From a checkpoint of a small transformer trained on Wikipedia.
Training: a variant of Adam for these matrices, 1016M tokens, 7752 steps.
Each number is 500 + 25 x the weight over its row's rms, rounded and kept within 0 to 999. Layers, rows and columns count from 0. Numbers have three digits each. The size before them is the row's rms in percent of the matrix's.

# layer 8 MLP down (transposed), 3072x768, rms 0.0267, rows 2426-2459, columns 256-319
098:517495461477500489528494485485474505483518514509495477521509550515485542480480485502511514492435466518514517537525505523478494519535514505480491502496493494497535479543519509485498538463495507
105:511474495483493496533513533513492520492490488494497501501499479495495487520495482501509523458502527534464514513497521519482496495514489485534467494502475518511475491543497531474527543491516521
097:478517505491491504541464524468498466506501468487532505517494529537482466523479527544473487507458532529457538456518458518486513508507518496471503454492529491493508498520486457557519502485479477
100:497512491511531461493524528521473452500534452505513538548493498463539460530500511437478487522492513541492561478518477526491533484496496497498494459515496549496532463477515512524466513506449482
097:482501510569492527513504473516494535488510485498464493518498515456474528519449488471482523487475506528510503472489494483432482524507457481554507549509515497455493570511496487530486554487523499
110:491482533521525483482485472493502483487536463514510504546479473474462488528488520510498499518489517507493494630489504516509493493511504517487492471498509485502505475490475485511488521487513459
103:478533494491491538526529494487505463495507526529516491492538524489517486490478533527470518471456517481515441515480495512499491509498567471467488469516542513536498524474492519521485510500465497
097:511531476472460469513478469478570489478512484493503494491546544500477483489515466491478475503447483492530494438521508515500509534508502469486472472491513520528533498529505527494461498483512515
095:521502527516506526516515514501477482508521466552528495508526455452488486503496515469494484539496474530493497509503522526551496509520465452487533507529478521486534487484516505504530512472534448
099:478489551495506477502492506491494543523484512539484524492485470583499509528485524470520536474488484522495491520528447511503490476482524490506496509480475517481494546499505531503513524506505491
096:494458493530486479496485503495498450462514499496494497544523480495492517528506482499480436508474527507524495483535492526484504508521520510454527543506542492498535509505499509540484482509504486
100:505438499539484449463511522478487518508512443494478479523524502490533499488520512480540493502486515505504518511495530503487519491477529499478504479529488500551535440492527510527519500474503482
104:507531538468480506529534507476518513501471474462501481547502463473479493482468469492516504500519503507485474460516521543472462461487498501499573483503528469483499530501483525548502486502523463
101:482500532479526493552526521555503536489533485467538527502483459517507527491562587521504514460472479506512523479495501512505478522473479502484465460490519504459448537479526506481459496474512518
098:484503516499510525471473495496491520458514450507493517490487482520514509490501477482497488521503499501461546490512494512448508441484494459509519510505527515515479515532521509506507502509459479
101:467458499520468454464494463525499506549519503520462512481519529497445519477496479469473513513505492485514495513521492524511478511556491497508540466488522497526511502482465500492491465541474499
098:464504460511523508479522557493457501503477491548479519474504526480450490555469538486491502503507571478497477497495483517475462512481451462509512450483461495484516513453493466519470492480504512
101:456510503481476471457534515520522532530468518477499466520498459494512451502569508496511488529526511498506506511510518520501456519517543546512537480502491507503495503525517512493497526471493541
100:525490518483510515469506513535494474528486467456489487538533456514497456467512504520471505465482540561485528496505487497497500506498490484512448487539469494451479500490527546493470520528489489
099:501537511530487513529507517481493447506550458495500518515483513484515461459503438491509488489489559454466493523506479469522448515502468464496518497492516470558468477479519448478500517472490499
100:540567453541498492515493520518486456519517495478458530492496522489474477536514478500520522514506463487536530507462462522460457475503508527499498479520525505492451522523531433507557494506516531
102:526489512435479484496513547501526461484465488524528488523480502487472512492478569554485516521511555475509499513478504510550497527560483478402518526492486501509537522487497495468484530447500481
095:556448492487492489529461511547480490500467530506491467511464516508517489498517561500537571512494519502524514480541489513509459490490521517488536520513467501492520487509501531482471484547516483
100:493526521475541509492491506500520528478466499474463523483550503495543518516484516469480550490510456506463503523493515472522496467507494448486457501532525468491530496514517513491473489491540523
097:514510500535520505490506465429526490510489528506505492453507477479564526535472483508509477511501523500457477494516495500487538526538501495480468490512507569541505518502456525498485535474482537
097:495489488530484526533502462514521475474507512509523473500480524510485516538497470482499499454509488494483535477470496480526484511497474543498528485450456505524475508481490506493528553515465464
097:496540537486454506494500462500467485482522500473486497492497533490494493505521484488502498507520498471475533502485527454485465550476509500481507528482458475511541551540510481513462481484508462
103:512478506488502514451502496479475504526490541525523539447529543532576525508489470526481522513525476480548497477515511505500519476473492479496521496489518475514502480495499545504530497451452456
101:501497493479498508499495440502516514542448500444498493478509481488480472511471567569489501530486584537478554544498539525486505485508498512493490502513477458497522445544507489478498494498491504
097:512547502446519479502483456498504478510447468507499497528485533523495485516503534517501526558498513507546485513513497524507543527501479492536514515496531496484488484493488486480519504533460508
101:494480477468500516521458487503485485490473506515504501516473511501499444531507518483485458481475500493510536512455477505497455484463496485533519515511531532499506496488483503511467497497451472
100:511509501542497494504542522534485469522483517482488502499543533522477505513512491474500535496502472496526519407506520495493563502485488507482539513484503512506476507486462517513538515525530487
100:517501518532491502521474505519490512455505476509516495514495454488492519480497521486467472505525520528480525551526541510502499491465490498470484496536451547528525484502527486513495538498483436
100:505487544487473465485483499485516511506489492451507519486480451502509483541454495517489507502506524504480507522510514476474518530480480473491463491508453486488515497500506502490465513529497514
# layer 8 MLP gate, 3072x768, rms 0.0414, rows 2427-2459, columns 256-319
107:505503513460536502496529479502519486486488506550538515507513523485505518532518530496446498452526522526462483520521512514530506496477520483510538499475499483504511471527496459476501466550530488
104:509520498433530506482502493516492510477536518522496483512488483533515517541521546516496499525478499445522486506490500468526486521499516501492482520524489523484524507546487506474510469493530485
102:485505492501558477490518489552468484483494493491516496504508505541472516502508501477505514523515462540469484524474526535479538496479493507529552477465474543529492469476527516500484518499500493
098:485470498473559486511513491522513475484487539498472526487468469552505490509493502506503499516477526544517486515558523509541504497489505538504485472485518552512505482527508501460508456498512508
101:435505518468526519507514518504496464511491500545507493466515481501446493511502501485480450501500497478502464491520506487474489465497511503521517498497498487512451481458499481503486470522535471
098:480455495456509480468492486496515496485530497478481529498482520531512462525552490484487532531473494513454488541545535502475497509469531511523519445476508482464487542505486444509476516506482539
097:488495492504536503505520485510496543479462470505487467508513466490490464494485460472450459527553494510521481512486465483495505542504507487529519498482483496470471504527540550503504470468496479
094:467475476525516520476493505523511478469513495481467528525469489510528557477495506510535515503492491476524486515472516463477470459478550521520494506521568491516511506501499495505445467502479535
100:488493518537540459530495503488512470478504463484526512519533476467473539534477504459525467518534515492492511514547483503501502508467505489517541501484484553526424479505473501416442525512508491
097:498474504475518490447539466499494505556495508458465501513505536498509476462526485477539509478489531480546529526491534482529496534481512476557506516522539544486537496510516501469534481545489497
096:501559486517501544489459516496487445477528491500454493497506462438495494515516471446499525468507463481491462511513531473502541480535517481512517462535465497444489489509401487461525491528460491
100:493524497489525421437473512509519523491458520526562491468483491488503500439533458450522501507549491518489527531522498503542529499472528536493517504490527508494518482497543530462479506489476488
105:491524549474522490506475513503484492508496493526526551428490483500500489481495493517461508540478444498535484524480529514477486542512483503487533500500488499535485485493529510502455477550472492
099:475516529505510466473432519539505471445470491499511522527520501491477507487484523473481468518505525517497508505522501510476518479500533531528527516505464529479493554543460510487477511528500484
099:494476495490524468538416491496504477531469450451460466501521503516456445496465456448498518507472530492540503520473535449489515514542546526487511536499529514535499437496506483465491466483506483
100:536502538470488467471479484511530476464532477524508505494488466497516491433511452484513451534522500497472545513481512506502506501495503499535483507525490474482495489498525502495435458477545516
101:458494481514534483522492504505578474469495458506544455524525495463502466527540551498456492499504535523508543505523500511508520530473476561525500516509495465445481476532536485502476471493518517
099:450512482540505455498475530541491505495506530500494500511458514489481513524476500541504517496485483483524510519431506466485489525560482472502522513461501488505501521482463439480499559503479497
100:460514497528500464475508444503480471497542465491480502504500535537520494501467493497471479495484496489515464494550511486540495501496486513477480472498488496492498493532507499478551484534525491
094:533440506447494497492482498504472486495489496497512425472521492520513524460501449509491503501498523514526476555529484476527471476522510511491553497506497493486495531519484529551510465506521498
098:521483474548531512500522502507524503482527497527500566519513512477515493511550392512476503529474419511456514502543537515492480522486477514490558470486525428486504483483513498546486456540495484
093:483505520500535492521458544509450473485521521505518505496510511497488480463543470467494511515501556469458522489534484499465506500491497485449476504481495484517457505504537445533494483486482509
099:503493574476500541537449504479502513500519502504523477516495444457503470549502505460520485520544529479530472518521496534499538467490510520507537508509521449497490462493509476507470493499492522
097:492494538480533501448553493480543514474481517513500515555508493483456500521529499512490443499488501532494458517547511487469513535520522473463498505504491499508501447519454513472504488448446470
099:504486493494521535519489484496505504521504526480501455496478500519541484521471509501518475486464490510492463527471524473511506471529514497496551491498450520524471482499503489446525541504475486
096:527534469487509516466539480492526517497525551540479501508479513511504485497545491489475465504502488486505467503519491560493504522505504515525493444515518487448455519462514511495501497507462496
101:542509516469528509489512469500509476447480528518531493507541502484496476502497503487508511468517501471491451516519509495472477497505546476534509491544482479470467529491514494519500518465510498
099:501487446510522485496527482491500547501526478494496530473503507500509497513476527514476551494521466465470485508481520489496505514464530516507517493529515514506504485477498519482451451532486506
098:486548476489503462506513489506492457509530490494509554508517517501465499505549493495495539502484503514516491522477494491535516503487544525471532481458460456529445466502511523476494493510483520
103:491538523468522498520491480533554510517507479491522480474486549481457504509498525539466506501474543514511510525546523514519550480513497486532492534529494448495482476501504493499533466502521477
105:488489539455487492471496496490515490522480486490534557454512513522505492506489461490508463523549464538500503522500586512549515492500527492519531528504505527489502466483502500505512503527507476
096:511484515511499507447495522476510459499497494498513477520502493513513499526486523462509496459495478495525507511519528520490489492479475500494494506433475501484509515506488503539414466492512552
098:486510501496509498510511490495517517482491475489516479526515507495530524491494533475498499509491489493507499505506514493487483492468518529514507495557536520489504506516523503449486437510490508
# layer 8 MLP up, 3072x768, rms 0.0399, rows 2427-2459, columns 256-319
106:501504518490515496484534518459482500500494467524551477517463442511553544508512510445505519476514499531496521484528506479466476480528436484485474472521507511539522492535484530503533496476534486
098:535514519518481457530488502510505493508520530519523533486496493522510483514468505483487502514509459552504478487501511518550542513517503479535507520507502542520557497457549528463501492556515491
103:521520509499489489488498490495479462494508463543493487465522504470492456446550496471503471482478533488479492512509495501553572488518456509493549496472477512530441584529524551502486510492491482
096:526476476508529458498461503507503522474468527533486483520475493506450496494506491532492536531505447497471497470495455515502505483524477523495482467459534480499496523527545529493510464512513521
101:483505503532504457521472439506489514474546485487512480528479537459562506482485486497528562511516493515487536554476506505515558537505496507455515523461526527485512472506480524534500524506469532
101:500473457508486498512458521492499497466487526548506481515505533524469482490476526545521490509502542512475495509507489492486477417503493470491460568463501483498493452535540528501522437459523510
100:500487463478528478504482505569495489544533518521500521489490569523448478562486500498493484468479458490498509505522515563512495511520476459499481447517502515539534492571533480482488471468502484
096:474481512498510531532469552517491483513510465497432452521508472501506500501483466487528524524442480508499492495547505502493514517495467515512473511574486463464452512508546503479508501506527534
097:480482520507516492491521488456506487538467524491489467519493510504505484503528552557462521488536481485521470517524510484551499529475499483532529488500465462511465517485483509469469524487523477
097:505474464479474508517504512485502491477516514458465491465472504500506486509465470496509534496547532502551505486456545498548515546494510466539506481509493463518509504455522519495516530502456501
098:511502495475497497452528427514495504493506505453500508500499504475516493526507516472511490482521529522472509495527486477491485517524538516495522542485500484524534514478494497548527513517522522
104:518510508546455446511552470540484481539497489521510481497500515488456511487512517542512531524496538508507470491552521488521494503511490477530499535500528475492507436522508536508505550495533482
102:483522527534516486495563530532495443530540470495517526522487456484468493483530525507490513522513541531473494485543527523460483494512472516493450461566478499495495467490522468498470499514514510
097:498516499456511456490503513515515511512471457512531516505466477538503509489501444468478533499506509510515479483526489535518440519540476491514473527512494473520556503442504548485495488514493511
101:517498496493521472476491508496507545491554467529491589516527489486498480522480541492482504533560463494490499523496560513529508515454503493481489496470515513498481520523466491519460500518502495
099:499459505479503495538482463507498516497485450473493493508497452527506514513512496513525480528454537543503486535502498493545503493476499516540495498435468513496503522522566472468502518506497476
102:499531466460486497443503519473471521494526511514499502471508507528519488504481516463483483477468504476536476500493471479498479515517525507467514517506496485469503515491495482490533492481513498
098:515514494485506493539529516455497478524503440492493513487527485533505499500466512491473518495517501514490479480486525487470479492525539482478476486517477486534519502504500523477516490490511496
098:509480511528508555497443497487482526546515513472517531509497473553482494493494538494505509500473546487514505493511510510458503470521483471500502481457504498519473499513524471509511479469497510
099:478490489485478473545544500493473542502511528499504524459469538487505496467480511467479543492493531521467526488518488470450484492476539551512471474509501501558497496437504480503517498505538489
102:533517500517513532463522485493496526527517476508474495486449460499487481491542470527508503496496493518478486507509525445524483480522504444498494482502492512523528473519483542482482517491502476
093:519549515500503500501445512485467505544468462508490527489486474541545504527473504499464478509517509465502528488468509505497558456506507459456471475473469518436463490487469507540512520455486483
099:494494536488451510525516508456488487489485471498468492519497507513514519466483479449510560514503445501516506473438549485451505471501513505511509496492479458431472491486498473504531473452515480
098:489523512504514551507504481529435464511525495484526517535471509485532498506469433511457525471471455485521517495488508506473524537487504463477524528502533510527506513515512477502510515501483481
094:524490526508493467487499521492526483436521457479490509532483478496489486491463464503515486503498523478504535497472530518496444486512507463498516507461541458490480515507516472569518448520497563
096:510531482520436487521502507487502504510496538516534556528490554529502531499468518461459515539497510519513474512494480518501461526452499500488515507498482494521485529510549473507535486555466498
102:482495455506556526509497507499471553495502520499502518481512513496521489444528467487494492488475518508540493504520467555514475442503502497524478509493502486544496485470493520510520518508473493
101:511476489498517499510503472552476475508497515458507476524477503482523486485535535515512518480510514469499503491499480461516505510511483499506481459504467525523511481533521514506481515482516498
097:505535532466520530506505481501527541479481511516491465490530522464472530464481518499537479506475497520476478524559517518497513453522469505534506515463497448507523467485467515480484455499445509
100:496490526517449460530492512478496540513499540441534495530484492491496489469491552493500495488528490439492516485522496536477483505484465522469490526481530462525487511488500509529516499511496492
104:474537512506487471488472496500513541485463516483486519519472541529460523473515472515518462501552524494490509527505508501483507456531481479485489482506493508505521514451489445545524534493482528
101:482521494516477467497471471483495499436551492461470479518482489545498505473452490496482514532500496530502523484481438519529506513457504528502500503519499527469487470496530533479498516529469486
100:480475490508494487493456466476546521502470500471519444512474475484526500485499482482481509494474499501518483521509489474454487517526479506477530491505481501496489500527485489474461477547534497